{
  "activation": "gelu",
  "norm": "layernorm",
  "rope_base": 10000.0,
  "parallel_block": true,
  "init_std_o": 0.0452,
  "lr": 0.0129,
  "lr_head": 0.00861,
  "warmup_steps": 48,
  "decay_fraction": 1.0,
  "final_lr_fraction": 0.0
}
Each number is 500 + 25 x the weight over its row's rms, rounded and kept within 0 to 999. Layers, rows and columns count from 0. Numbers have three digits each. The size before them is the row's rms in percent of the matrix's.

# layer 3 MLP up, 512x128, rms 0.254, rows 182-288, columns 64-127
107:479543486473528501504469539524471503539540485530506538502498523490476512502507455525546485496540512487506545499496497501475478511567514474519554509494476479515484518487546458492512511515538471
085:497496482506532560468478489498571510481502506518484481500523528481528483531494523495467478516495540504528510517522490536518443490496455504498493478488537477547474533503533500522492506481525525
097:475510472474497484451492533515492539503512490533518485520507528534505458526523481504514498459515497479517516461494473481502468484485488526507478531481488497501504523502515532497474497488517511
099:487527493458528487512451533478505523470528522498505530532526465508520483537556534495553530463506482493499500550485459519477486498502508472490490467483479497492504485493505498497470507497487517
109:502484513497500513494444484511515492548476494490511484494513500478523516509497470510505525495518495494504518467489482513483514532486497456530508531531525480493525475498465496489494492503531503
092:523480494500525517492495537542479500487514499481491529468509495524474480485493445529486535486533468514507494501446518552525565491475523505487496500521483521481492488503485502479500494524517498
078:551525465540506514476506519480536495490542482535483520518472481476520505506504456506523482494500487521479561462498452518500511513493493519448445512501530514470491491488526533519451500470507529
109:508494578533495524561488477480482511522480535490476474520496493485511567514483471485512473517462497470504495476500526490543513514510481460527496504523528490453497472527502501471464496473512507
082:516466504530510481502480492491479513503463473518477486547481529545462505511490531530555529530474509542542491482524474519514543511542491455516512550479528501535494490500482500514427503494544456
092:497501557486521508513495486467469531486503489466493473529462533466480525534502511497518480500493508542504517537524506511515508470538505483530505532503526505544478507465449474449491546523499495
093:467524520494458554538485482469453489519487506477499447465531539525511525469456495485533475532468458479496490472478491479453495484534523505487525510481478500535509508503506536498466483530503530
097:553520497480508539500503487526490472520470464494474468455555469460514479482463524524535490482523512464495506496462464449470478514529527512535496500502491448501511474484498482523505528525515474
103:531513474507514510465485510511537528519482443553486496514512468530476509514459510500488521478477515515496488482421507563528493518481517467484503501515504477517526528510480463492492509512543462
105:479539495546527510531503476466488499510456514546505485487481490507527496497499488555498474474525488548489454487559448521525511529510514505541458478511498503519488506499523486491469497480484520
091:528514516519513467483518510470511519492507476496476479505523453511472485476512502490522480490467534515491501468454486537525499473527519510501526466474469471479521517452497513500478504474493464
103:497489476528461522546514498459456532516438496511490498500495486464496485485463493531510519473507520507487513523501504485501504468491492497489475478487547509468474506500482530501456505530525510
086:515479548537515526528490503479522530482566497483496483512483518524482522462480483520520551504483536501510543497525515536537532552482484488495469555490504507512489483517552532517500516566547486
107:507537512507499514509459474492538489506485528562496517516455486500475524527474484505525526523533497516488519463518498530484496484479513490512495490438483514490472494458534543557511483494492494
102:504505490539519508478506516502523523499524459463525497515548490514500491497500499473533460481513528499528507520512476492522518475483492511497504527503532499504531551514438509492494490549531492
090:496524493488474488497474519483541505496482525428437493515485528475469559516516497496504465535506526474538476508519558508460510503524499482492523505488520505478506478507496524463442481476496498
092:544507537492509503498485531536513467498544478544501451490499426478499484512509496517558511497531544509507499485518471492483517470491483467484486503509511523514459488522502492504454487474516499
070:465527526529536534507445525502529543533542478522497525513512512509499491482510505521549509519477491473524528513519539512533499536465501532546487502486491493474515523508537534506484537479540490
103:519501472504455533521431543489501534462480517522468477476526527523512497459496515513513526509498496493527504493472513502534487492500512506519527479500540531492458498452448486503496487533517493
100:490478478447502506505495525514486503517534484509477503480534492531467498494526459507512457490477532513504508483439488568510485456489533491520476540504500494533487511492500481476448524527490557
056:527456534505514523478467495506486503560501505484482441517532486516481492512498513553526507471515484500452526499525535508496495507524523510530518527483505513532510511478555504465481510560488540
060:492482508522467509448499498512458551509495506504448507497460458474478516493502543566484524541510501491492503506470512521530475511478481497529493495520488481508513541504507513502478500534502545
095:488481480481495506506519490494479506533485490483471494527461480527505480459490528544496528478524477510475482520499508514495483494510511514466463497466521475462481487520486495510422525508503535
109:501495500510469522499462516477485523513520538455464455475522535519497482518520484504550472519507519543535532515515482511483514514484515481466531502521449515455492494488505498506523508514521530
112:530523513476452534551495502505512545495523486520499449499521501518543466500513535511497516509495546522491488528496508506536508542461472453529469420499483518495466523487528501516506455505515529
115:543527458531479451496488542475496475503515503457505509500515509510507515474484515519474540479478520470550494493465478474482520495462507505484488497504588511479536530531545524463470470480557515
111:514480491513502485492494491470462504513475479484468495495515473490415504508480480531519514478516450478487492488412500531537488455491503484510468446478467501509516500520450469509482487513497474
105:441549492453539524550540470478518491519489537481481471516507507513491513468506502518520456544476519546483519497508488516473518505541471528490500488522491508526481496508499544497464486493478497
079:518475521465522511460494516528496541501541454513474481520500497525457479454467553514524528487452518505504511478478504526562452503490501488524509534502493510521495486513522471505459515542548472
129:496460514546485463557479546510504463516509505495483483511506463521473500511478519520526517540502486482478520498482488524494491503481538508485503578487507475496489474468522486509521483489507470
105:500521472524525477533507531533497498511498446520528521500523473514460494511484497514509518490499453496534513493532491530480491489492519508513491521501496493486482505501501524552501506489447499
067:519480508485513531462450498494541543534514450518475488496474464510461525534518483526491527475482496488528472497485528542538501492485467517510495504508499494502513528526538483459453516499512498
097:516471465490547539504481519491526501512543437511468530464521481468483496520498485507444489520518482505488505515424540550529490525479497465465489515473499481492537531479522511488507499490492500
092:472508534463530520499549511546467472499522501494459464502510506507495541559520538509499485528492493468532496508516509483484461462487523501538482529513527479469478515478468486492516513490494526
117:505513486490527497514489506497486493523487486530510516521505485546495525469461517491494531501496458496514467507508522501473447484497474535500511434466489475463563510448500492489513540493535549
081:512529520510479507461480505513493506488503461501512516511501514489489471449501531549528488483505517491487519489486511581512516482496470517517449512510528436527490530517523473499494519506522497
060:527474533438486519487545492496474501515476474513459463530501507504499494510497465517490481529527513489495498509471524545469496498497457530501491507488532496525504506515507501475459559498498514
083:506503483487491463502525516531469490484480498509507497498526492557518503482481532531509505474505512510503525497524508518532478484486508505521462517483517549514471509454472468507476474502561526
108:482519532471553519497512492488471507490524490474462470514466463478498482469531530540509487509542515518552469510461520480501489464478504502499500503532467519490502527495492488484536515491488531
076:520484479549478526498491517502527487532492462477498487501507511516541526478513485535459501479519496517508482509497493496483511488495489498444512496490477553488485467481505448475488544500548510
060:520491534466513527484494507487547503516549493502494491513513461515471476498520485527541524444510477494502464528479526527529521510482510501480519516493497473506516520492523513461429525530488496
094:502529477507491533506518513467555505536441535504489490477532513536523510510512478547477481521479480509504548500510532545486468471494513462493453541483528508459527482446537512516496437501499507
111:539500537518552464505508495470501488505500511488497498517525516530470508504491481491510488476541498486491498481408521482548510490466494476464479487474485503483527473469472562480497504515503503
075:470478539489505535486471499489515529524533508527481502494534521509476489483522439506548511516461490490506510529502547508541476532487518528524524500524524503472506474479484496517512512490479493
062:540529485525478496487441505445481478543504523530484485510488483507476505504503564555517512498530496445508514459504526494499515499487503495531476482457517500507540531519526553477495527474522494
128:465533519501483516492493454539478506549531509530487463470500474525512484489508508498519551503434511489533447494477498492533520478498543491511515497484527479504505518516506476505507504500488506
076:482525561524459520487456504485497512545524548492474489527518500524503506489512496527517482505458520487492513487495552502504482520493498480521541525516561492479468491488508475500472522492504499
117:498537489506504492490490487489440539543514507504513488505537499526509515499457521508511490509475515511493511500520510527488534469467508495499516532522534463547482536490474512446489545528535509
092:435464489508478528473483488498553487485539446521478490483512481477546501466523507517501498514454493488494481547464486518519505493518507533504510517465524456529504537527562534540465465535508479
100:503496517499497508532509535472534538463484507457476499519499487519541500544489482484502489489518466528452502510495540517493518475532478516512454488485489482488494493487471514487486491484516503
083:491445505509456539488498532486529523502506483496482502496517503480503534472503467536536473518484510501492509562481500506517509495444471528512467519461502505501518476488464492515499534502507517
099:480459489512490475499474472502517475501505484526520472520508500519498514505556509485447465494546495513469513521578524522509502483491471482543505512494486527526492466498484496455416504523492530
080:519491495515496544472465481476496562502519514525462510504512499512492495461486485539488497501486514521452533474528495548493528556481513462504519514505519477503500513498547499485476552518506490
103:498479517500479477501454463505471498529475519489494452481479549476481501528523555512531522531512480526518446507552504484485473521524472445506515505509508491528492486510476529498505510499462510
102:544481529487502496530496450454479483511484450476499472527438541530503522521506461496531538464501507522523453493457529481523502474475484510516491479462487523494498460501503538507489525508495484
101:482475500537486482438424502484465502517469496473461494540500472523522529506503478464514491556511486472499533497546477471493477495526508480533510513475499475510537489503518497490486478501491489
114:472538489488515470498503520531477477517520538483516506497505478489459494502521486554477523467548514493482466502524535524503497522492510502506491507515482491497497473529474501490532510478549456
104:472526471519497489466463474487521467543529501582467497495535477494501505508498511526508493523527492483478542512444487525477523511501525458464505489532526465533489483500505456481503492485549512
108:457524474506515505482488473543436477570485508515507468480503475519471527501505477505524511514469528511539467493444502483506475478521516510525527478527519502486505517526506487511502518477533524
094:577552517480486538538492504498480510511474494493489518522503508486464495504478503526504551457543484538496551531485514512488484500500520511458493508487514504511489497524469502469460463554497455
088:513546551491527526532470546497504462535490455500484500506520503501472510506463513527485472488512495450497466536528546541497509501513474480495484518469507468508493486494518498522510485503489484
069:496524503514511527486535502508483497529500515485463531474480439489473496444480503546495531512524522502491507478484540527526487492558459546539509543496490484476496501484498516496498479555519535
113:535505486528527495496489476485499479525479530504516513447526467497459469494510505539524465483531532502481499497508484511492478491494543476488503494508508543519531485513500530506510493562547505
073:506504476516478488487482478469479505512482508548476494494500490503508481507489536524526489507487511458499495494465528532495489489510504453472497501500557441531473487457511521489430557538561481
106:521484501501491509492483493497467507495514516497489490482502478493523463486522502514481456497495542520507496496512472476463493522505494498493486492536504522509530540475459490504535514511450549
118:473496480507529505477481565501489472545497487502492489499506521547513495536492503515500497492496504460514513516520517538496481486520494499516529533453576459523496494497509504534494536508485499
081:514479529518503552496461497476537539505516473472501485498474503485476473462499484490513510480519482519534469488470500508522539518507465503524545556465509520479519488524491537463460478508525482
103:504500494517506489532484504530456497527514481544500502467511497558496518518473494516502539486509515512496472463427523527515496464481490529500504487506506558516507487440460502521484481513508502
119:510535523533508459505508486520523490489557493503489514483479536532492507479508547470504522486552551496513522509483475519527508501503493497491468481546493468480509555527516492506495478486486453
096:469514483499492526501476451485532540528501483449479529522484509479494541545467485473490520487518514494499513560477501469486491487506469532509473493467497527518534535469514544481516499505492491
068:552533516500523535488463508501509559484549487499471491550492538529445508483503519489519530470507490472500521526510534487505522519464485522517455547459524502487514502544505506454482504501543491
099:491462473523476518513477525493510515497507496538499463507499475458500514476503488472519507482491463506496479498561488501511507486497498501495511501477503519495528524536499494497510493515497506
084:501542522519470498528477533506499500507500501470453506466539488486494508500493499551475505454496496533475466518502507489488547524436476520495478491500505500537500505518472520517468468556534508
124:456511482537505523511513536463488523487513497513507526465472468505525468465567523523532515494490521516543520505509485499520512484470489542514519500512466499531502523457491472509506490521527523
076:469519522541476521487478495485558539517516490478481468504492489489504495447506475512491503517470515487510515498500550487490492510422468481530519510502524438469524481497526520517498522533526492
129:508542474481446498446469483520482484524488464509509454505487487547449456491481476512500507524540519467515550508510479496508477499524466481491509503494518492488499494516488511489496487504537507
072:473509486481501544483469545506497541550564529464459513525513503465450479481509477508530533495457489489521507516520518521557464520493524518539512535499532514480513472539494477492464463531499520
115:530508462527517493503477523518502478500486514495488519458507513496416504524495485549505494477512496544466543469465460519517509476433482500487465479511494507526528536490510494525494504501446479
087:523484497472527529510499522505510543505525478486483515513523541508447500491526465517513539503522495531525504529569547524519539534448486544526520518503506471517531519524517503478512505513520503
111:522524502482507506495424507464493515507521525511501465510532464486505505502499475504488474480477501538519495500467521510507527504493543497497489503521444459454548506517529481479489502513526519
117:511456493523488533514501506454458557524501483491485497455523526501495491493480492522500487476489531508520480521484506502501502482490500476526498468445485490470483501478491519473524496490539562
098:513452498494536446534515497518480511490482459505504520477444514527489536498499484511527516529481506497499472501457518495479458491481464523476453478458519473470507488515450524505486503509523496
116:485501493530472503542524495485516481505477508536484478495496510518532478450514481524540510487469520475489502496483540513512520481497526516506540472500521507486511481471514478529530514546490537
091:534492509495468514533522500486510547502477525478489475479497430549502526510525474491538504507484506535495481490533541504511490498517457538527491497519536506447486524507498518516489465484501500
104:479525480513465486479435523461499517509501490527499530494526481507474519464491508495533490469528453478504527513467498534482513449471497459499517546455536492523457505474497489547479522511573496
092:472480520475485486514531512508468522526514484490454495497505499456493501495555547509503484470503551531510539524521517520511496477531525505510524506534501504491498498508499476519523541502517530
121:508526480531531550460489517486541559562529523538494497498531482482531510532452516528499520476490526476502547513477517489472528496512510447498516537510495470484480483481506450512485509511506485
109:479476503524549532489509515494479501544530489491492443464509498532472493487486473547524515470497525523526519495461434515463508471526532468495537535519481527525474507471493513507476523510481543
110:523466515505466487511502519470486511504493501508501508450554481514501484478485510561499448493527471481506476511458531528511502513471530482502484519501529552535521503454486530455472483477511505
101:509495457500513508494446482552512494517464527515491554521490506487460468464479494550534554467503511538494491492533498513525486496489541511521494457495519492464517493495490546515472447504510482
096:513489549523506582507504501476523488498528479501489515494520499489459450467508437512515504453483542499505521485502476523531485547538486513490539544488537521480483452509497490489470500521502519
118:494469511508481487497482491533483498516551488503485523471493517494471476531529496518509531522473538491512487461456531453499511529527508483455490507448525451509506541495453452510477488503475515
127:486483458493532518510445505520505483540534548537495500469525528498491506480459513501551499519475515515496458484507476502458514511488551480485471490491506501515475500521513485487490485491507482
084:531527520494495501537473529469543542507513497479514501534506510516443521475499431504516516485514555484509520521513554510519517537486460502528467519504512493510482484550539491489489514526526554
083:477490511518460493521462481472477501495534498470492547519504487514489496463500507485474550463504493513512512506488496529507520458450506510519498474492530513506523492502498503516472536514482540
090:477485509498541493509490529525486456512531468484475463477517485498482481525485509478499526488484530543473540527529477551511470484508503522497432508532558493471489493496489477476482541505465499
097:487469475513484505524473535487491517501483498523506465550511547503511492460481541544508548532533496498503528496453516536482507469492508493521530467501559531458512510481503494515506500504513487
112:495509467555473477488507537510483478533476459517499515531469510501504532492497527495507524509540476450514512457478484477465548499555477489504522551511512538440469464477530490483469503528519516
101:537530476489524499529484520520503447515461510498456485454494488513471511497502531536517509506506493536521508457467534502484506492535531487513495520499511439497521532509528504476481535481558521
105:510508487536503521500481506480470550487499520512469482501535484494497511537459554542527488469516512476472531487522499528523502503488514468505533501520523490531459527452486496510514522518499495
104:515543528505520528530485479481429532507489514476523487472488498499459497480489503514524487480529499484490517481484448509540484463464527468518497539528467511497468480495494522529477512527533496
106:490530476456499557499508514471513472467529506502489494490461492487475523505539508534538528486547512472525483550457498519512510464459443526487494468504503515430505495482499499481499508510523505
101:498514467513490517546489484532525504529499480517475487489511477504462501485511461599508487492518468522556541508503483508557519497492495488531466509493500516523507499532499498484465527482509474
# layer 3 MLP down (transposed), 512x128, rms 0.219, rows 182-288, columns 64-127
114:527537517484521481509485471511476525481513469505487510518515485460518486475496437456500510528528525486499518511477524512461515476508476478510516499541455524482511495513461453542483491532515523
077:530477517513546538505461493507503522506500493537449458497499517480493521503531503537456496505531532527490489483543491509500465522465459530479498502527539464548506512483462490468490542507507534
118:447475498537484511475526538475483540487510495461463464532540505530497501502513514494505494474517478499443554495535503484489527463480488477443457536519532512500464501496537490489552502524532526
096:480469513492535516465490502517530484449497510469478487499496499481525452519514484507502501542466512450552502525485444514501498532500478529516496510474499485520519514471491450521493463521483501
123:525524553540532513487461504506525446499481535494512479482452496464549536525519498505501483474519484487522493497532504518507498535510496506472487534505516522464540474508500492486525494453520511
098:479457497527529469501552529570509497488470519529488533471545542514517517517524506483485517501488506489478498472492539502544494499455512486489512527489500513480491486497483483476509496427495500
082:535535481490484508499521536413519464609521503496496536491520486482484513513489491489516485461532483493474548525489543501522487535483517517503511492511529480496484508489544507487478497496499542
111:472505521521479515533530521485484493547457512507517470481500513476526513539503494548487473488483499488546513523486506485493523483472501479519448515528528496520486486547478467503491514490514506
074:513470525455451555537511496466514552561494473496510494508465482468462458508527466529509534504478526484491485482504516497500494514502475513489502487493460503525501528507502500500461520569521494
069:506519481512510482475503528495492494448506534544475563464476486545513495484512507544469548523520467450518485466523477496509508532505462513488468478477498505482524503531515507525505457455507503
114:485497492507469519497468542454486511449461519458520452510555508503490554482462481486498502479468490487492479497507466491513484484501490497450523491481456456533496536521507498456520499484477526
098:512461532493517523494494493547504474481477510496518495450473498417528492467498502477518532514528470435465494508507511458484512503515461475511496503497506472499501489511551486502520527471520500
102:489549520501480493494492553482525525512497462506496531511502491475510486492489495486518476506494494465480497545528490518555516462502513440512549518527488533518480505491531495469487526506496526
097:478492491532497474519482529477505543519516506473503509485496534533508524510440508457466497515530489540465500471495483497510521437487511433418481523495485510523479498529500522490545491492505503
097:510452494513525543466489527513537463464536494525545499488510482564487504519527497505522525521476499488515568471491429477493494495488508503455535486504498520518487497477454535495505466512530486
113:519496503512553508549520494483504527534473473510505517461470489474515493455491477475513521516463510512528492486492553477538531515510483510487461495492495462511510480505482491499519552527519527
076:500514516506514508538499484440515519624534514477420480489509519531460500469479487521474496492498500470483509493491489540520518529466499506484494516511503506518508507477514525492474531524521516
119:508484518504509502501450440546459493523551511512472543527505503491538515489500470471513550488520489507483487472491496479522491484461544475475483524470507501485521515446505507508528483501485517
106:513509486469539542517509516525502536477517498522529509512489513487525543473523507474553467498473483490513495510544515491540442484524534480496504501527498478461465512497498526494531463482545436
087:519527493500482513519488516480475498527491481516510467497516511474518477467500495487493480492503491482474511525488500483519499505563484513489499527503435494512512494510437501574488502504518487
105:450505482534563461465516504471513492488523532517497467490503501503524489485486490491507468507489524492501509492529491521527482528483467490488474541518546552500456528487475519469516489524515511
071:515520508538531506516455476465544547606520481499471509469531497500466459467481491529469479497553531491488487505485472541504522546487489512486498537518485516485477515505513515513467535503494465
119:515488509492454480514516548470482482496523531535462481449473537512499473477534483506517511560472494490496522512521537490549502460459499498535501507492469501474547449504497505496489524486488474
113:470485493481519525491517480507523525506514518484453566511469503549479494520520435496555489492488509519522529464469519520527510498475510498480504492488532535529484514531523535509488469488523486
063:479496488498542534550498573474465516501477496543491551467527444514528502499498518495522499533478544522493478514473485516502522474510480486492534488475497501500492481523484498488482510501481500
056:466508503526484557494495496498482534523510467467495509505457451479526523489489515552499504516485532484487482515495485511513494508493504516502473499474525511512499537509514507560506535548503528
106:466523506479513484533514507494481537487500493499502507468449466487478494443505474497539482508536479506513493500513511489511478523509481520461457474443507527486553488505470487502515535518493493
104:504470478532503559479504504492489491469547507480513491495504502460477545485548498481471439488500518509517544498438505512502522483489482509502518551465543561509509456497501516482484518480542487
098:495512499517518488503504508521485529496516499481457453465534479479500459509486537507505483523496535467486496478495552517505512550464470526534485465521470479496487523538507496489469478539482534
113:471526475509470501502500527507503476569492478518461522528489534477477496507478499498462494509469519454520486478487474500460469498495469536487495535488553508480512566483524502447500461506543522
100:483518519528514528532497488473499516509530528472485493493471480510514481475503505490482475490543512588477489521501505501485472499492487538496471495498473532546461511463492480505498507540521486
118:484525504507461494493501506466522514478466520476504466510526531520482543484467511478509476519505487496490467494509523477523507511498490448472520486490475470495467545530503537499467514497486513
079:479450487501517559491484520485495560573512523473454528502516502438477454471488472514482536478488537526471492479488527508492497520473485464517487510509485500534505503496477470510446526537511496
122:482467556536511476508478509485523488469559508489513501497523489482442478548497527525525499466516508492495492500485494477500498494481556501532494521503489474465533526557532457528514475536504495
116:512512529510496538505479553502503486507500452468514509490489483508458484529493455488506503504449469502507499499511520508508499501508511527514509508484467495487467508452480560492538513508479482
066:515502486501494521502440506505537518577494471501445470479485500520451495506555477547496503488540503521495508479492484521501506529451462535500481497517516498511506510498474481498460514492486526
104:471473491496514542505472537510511467526492496511487504473506465499483442507499461545438511479505489499484499487501494481482545501488510449489508473492512530557488530504442501486475508514486479
064:481487505498511459512497490498486519543493523550494520495499525560515540544520510545459500515480465479525510522507505504497491510504471552511498483472529528518507524481496527511506488493480516
131:496492466480490523526472527501454488467507514515523479486504523511468535535525541507492482495516473461535525520525476473465491488454438498480527477510489541502527502499476524477534468507523486
079:522515506514539553493457506480532515525531490521464513499476472432433487484496497508483522511517529515466509466473511534523472504506433528496485522477495506500471505499526508500481484552547534
060:474490509472518496530512497488495524533500474466433524470476526447495501485537430502509494509567509498544472505472517508493456549528478518506477479487512526467491454487472463494504544533489503
100:539489479509500526509529533494484439459462501511435525446417514488506475495521480480527453508534479523469489492495494512527495453525491489485530501518536491511513520477504538484478521532526468
099:522535474533560525466462508496522496522550474475481506496481513502511491492460491510501486527499511491528486515473509474484515486507502479480499531442433519492521462508478516507521493495490513
098:522513536505512495482513510546453527510503490507464473481475509480491533460549492512533452491459456484519461507515514460500463513489519495495484491498510529488480478481500491475536505479518454
046:514520469522518545507488480481526551557507481479428509500459487512471520526504492526521506469536502490506482526496545509483514533480477474470463506519489504506479485501478518517443519504476508
101:468457498514478506492518519481516506499501528500463421423533505521518515487540467507452498487511452505505463485477512549495453492550500479525484541508511486488516529461452487469507497498505520
123:483505493522531492469525515536487506515534523469572534467548489502500510557553527485541511501529521480505531517467492502517490492528510500501490501524506523527511506492533493477523492504500537
074:445484538518509485508493470509525487579514526450457460464519505508479515510537479517452492495547528506510494520504512506481457510510482504506512557541497489510479531484498525493488438513495493
056:550522499518482509498476529464527484541519497474505530470497500541502481509478554541482529497462534474500476523528474483491498526470489498497481468479506502534491529508497519535506503526548504
113:516525499483526480517483507540495558529516530510482502518489479526525482492514528488507517514443493465490534498484519523485518468514549541509515537492521443484509523518512515532493505500470539
085:477555532517473489478509466485530477588537538474464479473505514524469497527525510533459512497504510517493502498520513492516492504493485510523487522526493488501500508504485505552498457530524491
127:473525457484502463529503520486504527546494524429482485487495477525526520480468506468502525490459478514504504487508513521502532522497503486457548527489501524508546519469501478540511505541482481
094:483478465493507507512520499508510510562544491500461479496490509470569484497506534570502475510487510470495494504475483487505474489489513466524528464530524516490506473505486479520503539459503525
103:526482493550532507505509493540491518473524558531529485547522497478547539474494500490468467503505491461477507448492419461498503509504479506493479545485510514488498461495491443489498477518522479
087:504484474489496540484531500491521496491489522530494460507532458499446479513470485516545498537480532472527528528510514466491527520550498500519508480495525498551504538508476561480511493523504471
105:468509503489490568490475537484509482481488499514407459477537484471532493505523496480509521526503525476473510512497445513545507521520474487528536484494468488509495507493496498504463478510491465
074:492492504463479555548478550493472535520474505512458519563521490475477470487448477573479521448511501488519495487509497485491544513499462499512521517513506481496507519540517491506477554537526483
111:503515512513546490533471520509457523480479518518489507516489467513521543534458475462470511505507488511506492508511500470503475528454500546505477516515478502437484490545462544549501470491494540
105:493532485497524519496496478525512501506512487496575500534513494491517565530513502496552481481512560471465486529446564484479508448506450512501526515512507479504484530521498537485476523544530516
092:493492487498476481460510457499515513524493467542521469483458496517496528482458460471513515444513531481495504506476515498499457515518469508457516465465470495510480525468461464511533534527504525
114:461507500507417518463486520478486496520449478529510477502497476463501462481526510527457509506533499491503494482520555494499450505490501507560484510534517490486477537519499483521490487538528498
109:504508464542524511524495497473479524537516494460488519478502495530445480534538526509489474502533540505554519481512508505469524515476495489485515459482496466531510463495513514485494490528509537
118:462495536530534516538494496552516503546506516452506520543456494508504493480539508502494467544472504501476498491467493486491507519503547518534483506492515495483495521493495491509516538499490573
102:543534489509495540485488496504510537556504515455484496523490500498500485505485488469503530498503470534498531493461542495476502520494470538484489525447485523525502512505474481481492485557490440
090:519503515493458492478517547496467508487495488520541489511559473534501510477502540540511510514515463501496492481497482484505513490501487519458497460450488502505475501540519515540513464453479475
061:507516502518539526510519504483470534557487500473481524469457471496517494486510479543495515506553545513477500508511520533491490538492483530484494503516522490497498491490537520527482502534530527
106:466479445526494523500499486477494495555467494523483440447502494461491472486505498563523519461533515495514508508500504494511484518548465471547498543504511490484479469515487557494504501542535510
071:501490496503475473561517520490502501552476519519518514513528498486479481533516514505477505505489520509530453440482473498490544472495487508504446477488516486503493540502517537543499455505545509
101:481493455520517497465509508478518515502521500511526507526509476516519509473461469494506513500492501488477495551506490481475503495575465509489438445465445525486475462508455538545501508514462524
097:496528513483476534485528521470494496539493504503502536494525475531504528511522504532542541470472459507467503489515506464512473492486510501464487473473452473500496477491511486534524504480518529
079:486537469499486545510476508443508536572482460472467483470535507502464468486514496513484485489529519500496483516451516524501540509484488496461477487486538531478501474510526526468462494500499495
115:517489447463469487480487518535484489490513504517548505493465484533542513500517513465531533531505514520434504496481502524530486452501478501504511513482503506528527504493528520531511566512547485
106:458553492520456484513476505466505519515506483481450539528536516490500491501488506519494493505499492493506503494530522504495485514493485511461473521511496498483467495456473509513524506500509480
114:475525516486488511521515502480535514474490480494475539556509472503487521482467510491480505465455486456487475494511448481528485461511447509491463472509519467528505514494493546471492495514503499
072:516513497519475521498469509470497532584495490493431462476504525538445492472516531524476525470512508471477480542498515502477514512496493497481487507483491495525472510487486523533475501524509510
097:463520519509509490540479511567499508475518524489549484504468518504538478518521455505477481466489486495497492517522458505510502501513500517486500473466542542504457503500500495528502464484498476
079:492516500534479476467542537489496492509479502534506509534527509519528514460546520506536500523480456458483498536491503452512513536541524508484493466485481505471521511525509483574505490463487488
113:503485557509500510497524471445463521516453469481488519507465514481499479472502454530488458522514498507524485485500523465447458482509479523489538532517495494515506449493501519521478483515519514
083:464527518503504474479469467491513474587520470459456474503502487493495500520509466514447516525519542525501511510500484491482471512464488500516517542539551504479534495501505526488479471518507503
147:525505482490483505490496523522532481510496462512532474463469482544470472491487474521473537510522501510522531494495496486503512492517494489463537507528447533481485495513502508437500508490500535
078:496518465536516548496495506485477516511508518489511460462500490541487467543519480518533516481540507543525508526468509509487506527474467474482462483513518534530510481482503536522495538526522529
123:508518466488468510478506459470505500535468494507474553458496534500531484540522429469509548479511552524520486528500506486547446496500526513511526510483473508528498489480528521482494513504482492
088:512481467501556514524494489485489562566528493508446465525473522491487487476517452526497529495541519532547504514506503532496528500460488511483478482501506524514523505484500518456491513531498515
102:523501490510498483475460498519519480529520512503554498498531497514496530528510505501507488505497507485525544465471460512496506521475469531471514557481510526479524524495490553481470503485534520
122:531496502525467510525511488487530506477546471467482515526513494497471505462508507516488518476462512505484526533454538522460483478464513496528475483498479453496467516492527518456515543534495495
075:504456481479487482512489522517472494504484556504546496479478558501485461513494501496496489457503477494535521555518523457424561483496514462538494507463513507501531479535472519486515504503510479
116:450480489503476457499503512471514518551511533487539457479471525511514517443473452470566508512476484488477546474512531486487502474460495508539533503491502470494542479470515496469508472524516512
093:464445488491540542527520502499520511556509502534497503516566535490498533474475485521489481484493429524521486457495504522494472523482505462509496547508483502472482504499550483493528474508514509
097:440523541474497476534477460480498489532525460508488529497468492421532523482484476475523492525491503486533534525508504503483544497487510479482508492482467516473487505536450486526485513497492530
093:517535492515477514507494468463471505494484491469489491498495495491489459465469507483503495456520484451505497479488512516542529491518526552524498477482497502479489437524494494487469503470483486
122:518534491487499534497527507464499513513515468485510492563496531495492507509499490491512456480554503500522514459496498484477506501489558507534487484517497553497516484478526497490485525528512429
103:496478472495545554515503488469478516539497478462459461466469490501497494472515489508473484485535502522512464526477516546488532502492524494477537477507496505530485517462510499477498501515492482
099:517506498528474501503477515533510498458514488481468491471486492547535501460497464493526501509505517520470501472483550483515532485530458463475454496500473523518520490475430534521486467560484492
106:533504448502498493530515485512512481506484515465453512504519528473510450506529500495531528545531486474485517509496532443510490513514543445485481529526535503485551523470481521512548497477471455
081:495511505524510573522496511473505510579490517480396501447489531483438484516497458515510507474478520496498499507508539550508512530542492508520522535502514508492491469482504523482482508533509489
128:491481503525501508509484488539463489478529506491544502515477509456450496506501480493459511528476498528453502501501531460511531535513505427481508492420504486488470517499489494486511520499465519
142:503477502518492486519476438535503495553518533555463491491487477515527482457492491486496524493477506563504471496504517521516472528480496481463502527501529511502542532460515493536541503524527481
065:514531493497505521519470509451494514616514484499446497504491508538446493486484465534517534501516553497517517502482540527499525516487470541507467505515527498501507492487497510492484523523509527
092:463490514487493503557452463504477473505543471459535515499501524443492536488498482486472504507475507502505507488484460495523533466500517527515480472488493501512471471542511510453484462491501527
094:500514461513515471501490500500493516495519528493507458506499493517465493530505469463475462507516481519497500468487467519480446499537474506465474498556492493511453511517499503513466482531478525
116:532495429498469520513528494516468488485505504539519496456453545500489478481500477480491525517497478494472517537467512483488512488487477476548525504497484517517573473488497469497516514461525490
117:535539531527549494528490505533475491568442499525474497522477490529487516502502499478479494534497487486481489483478486507480459496491497578509483535524463480428499490552486515503490464496502506
126:512506492510526512542496511544524477525460517515490488479493505532529503476520535477522530497483532526499474488491510528520485469529499512499477517499535490475562494521502462473505533460518501
106:549496491530519520485535537487518518543530500478479481485506464541479491479491510493463497515493495524519504477505520508558535504462506519479556489508411509498458479466512454558483520506507514
108:451478501473502505511527509513516463484520551525503532460489507440464477455482487465514478537495494531520480524484517494491528508500470477473498495477492496452485557524485524501468461514495550
097:497481512471504564482467516494510536483484504547502480515492504540466496536485474532522528461459499466532489507497530483499498508471476541531538470512513507494485493537487490523477463516511452
104:502476496481495495484491501483531530510478472478483477431496502518492513519501457510479502507516475522535517487515517491514491489525533508527498544508577520503508507544459457477504521521553481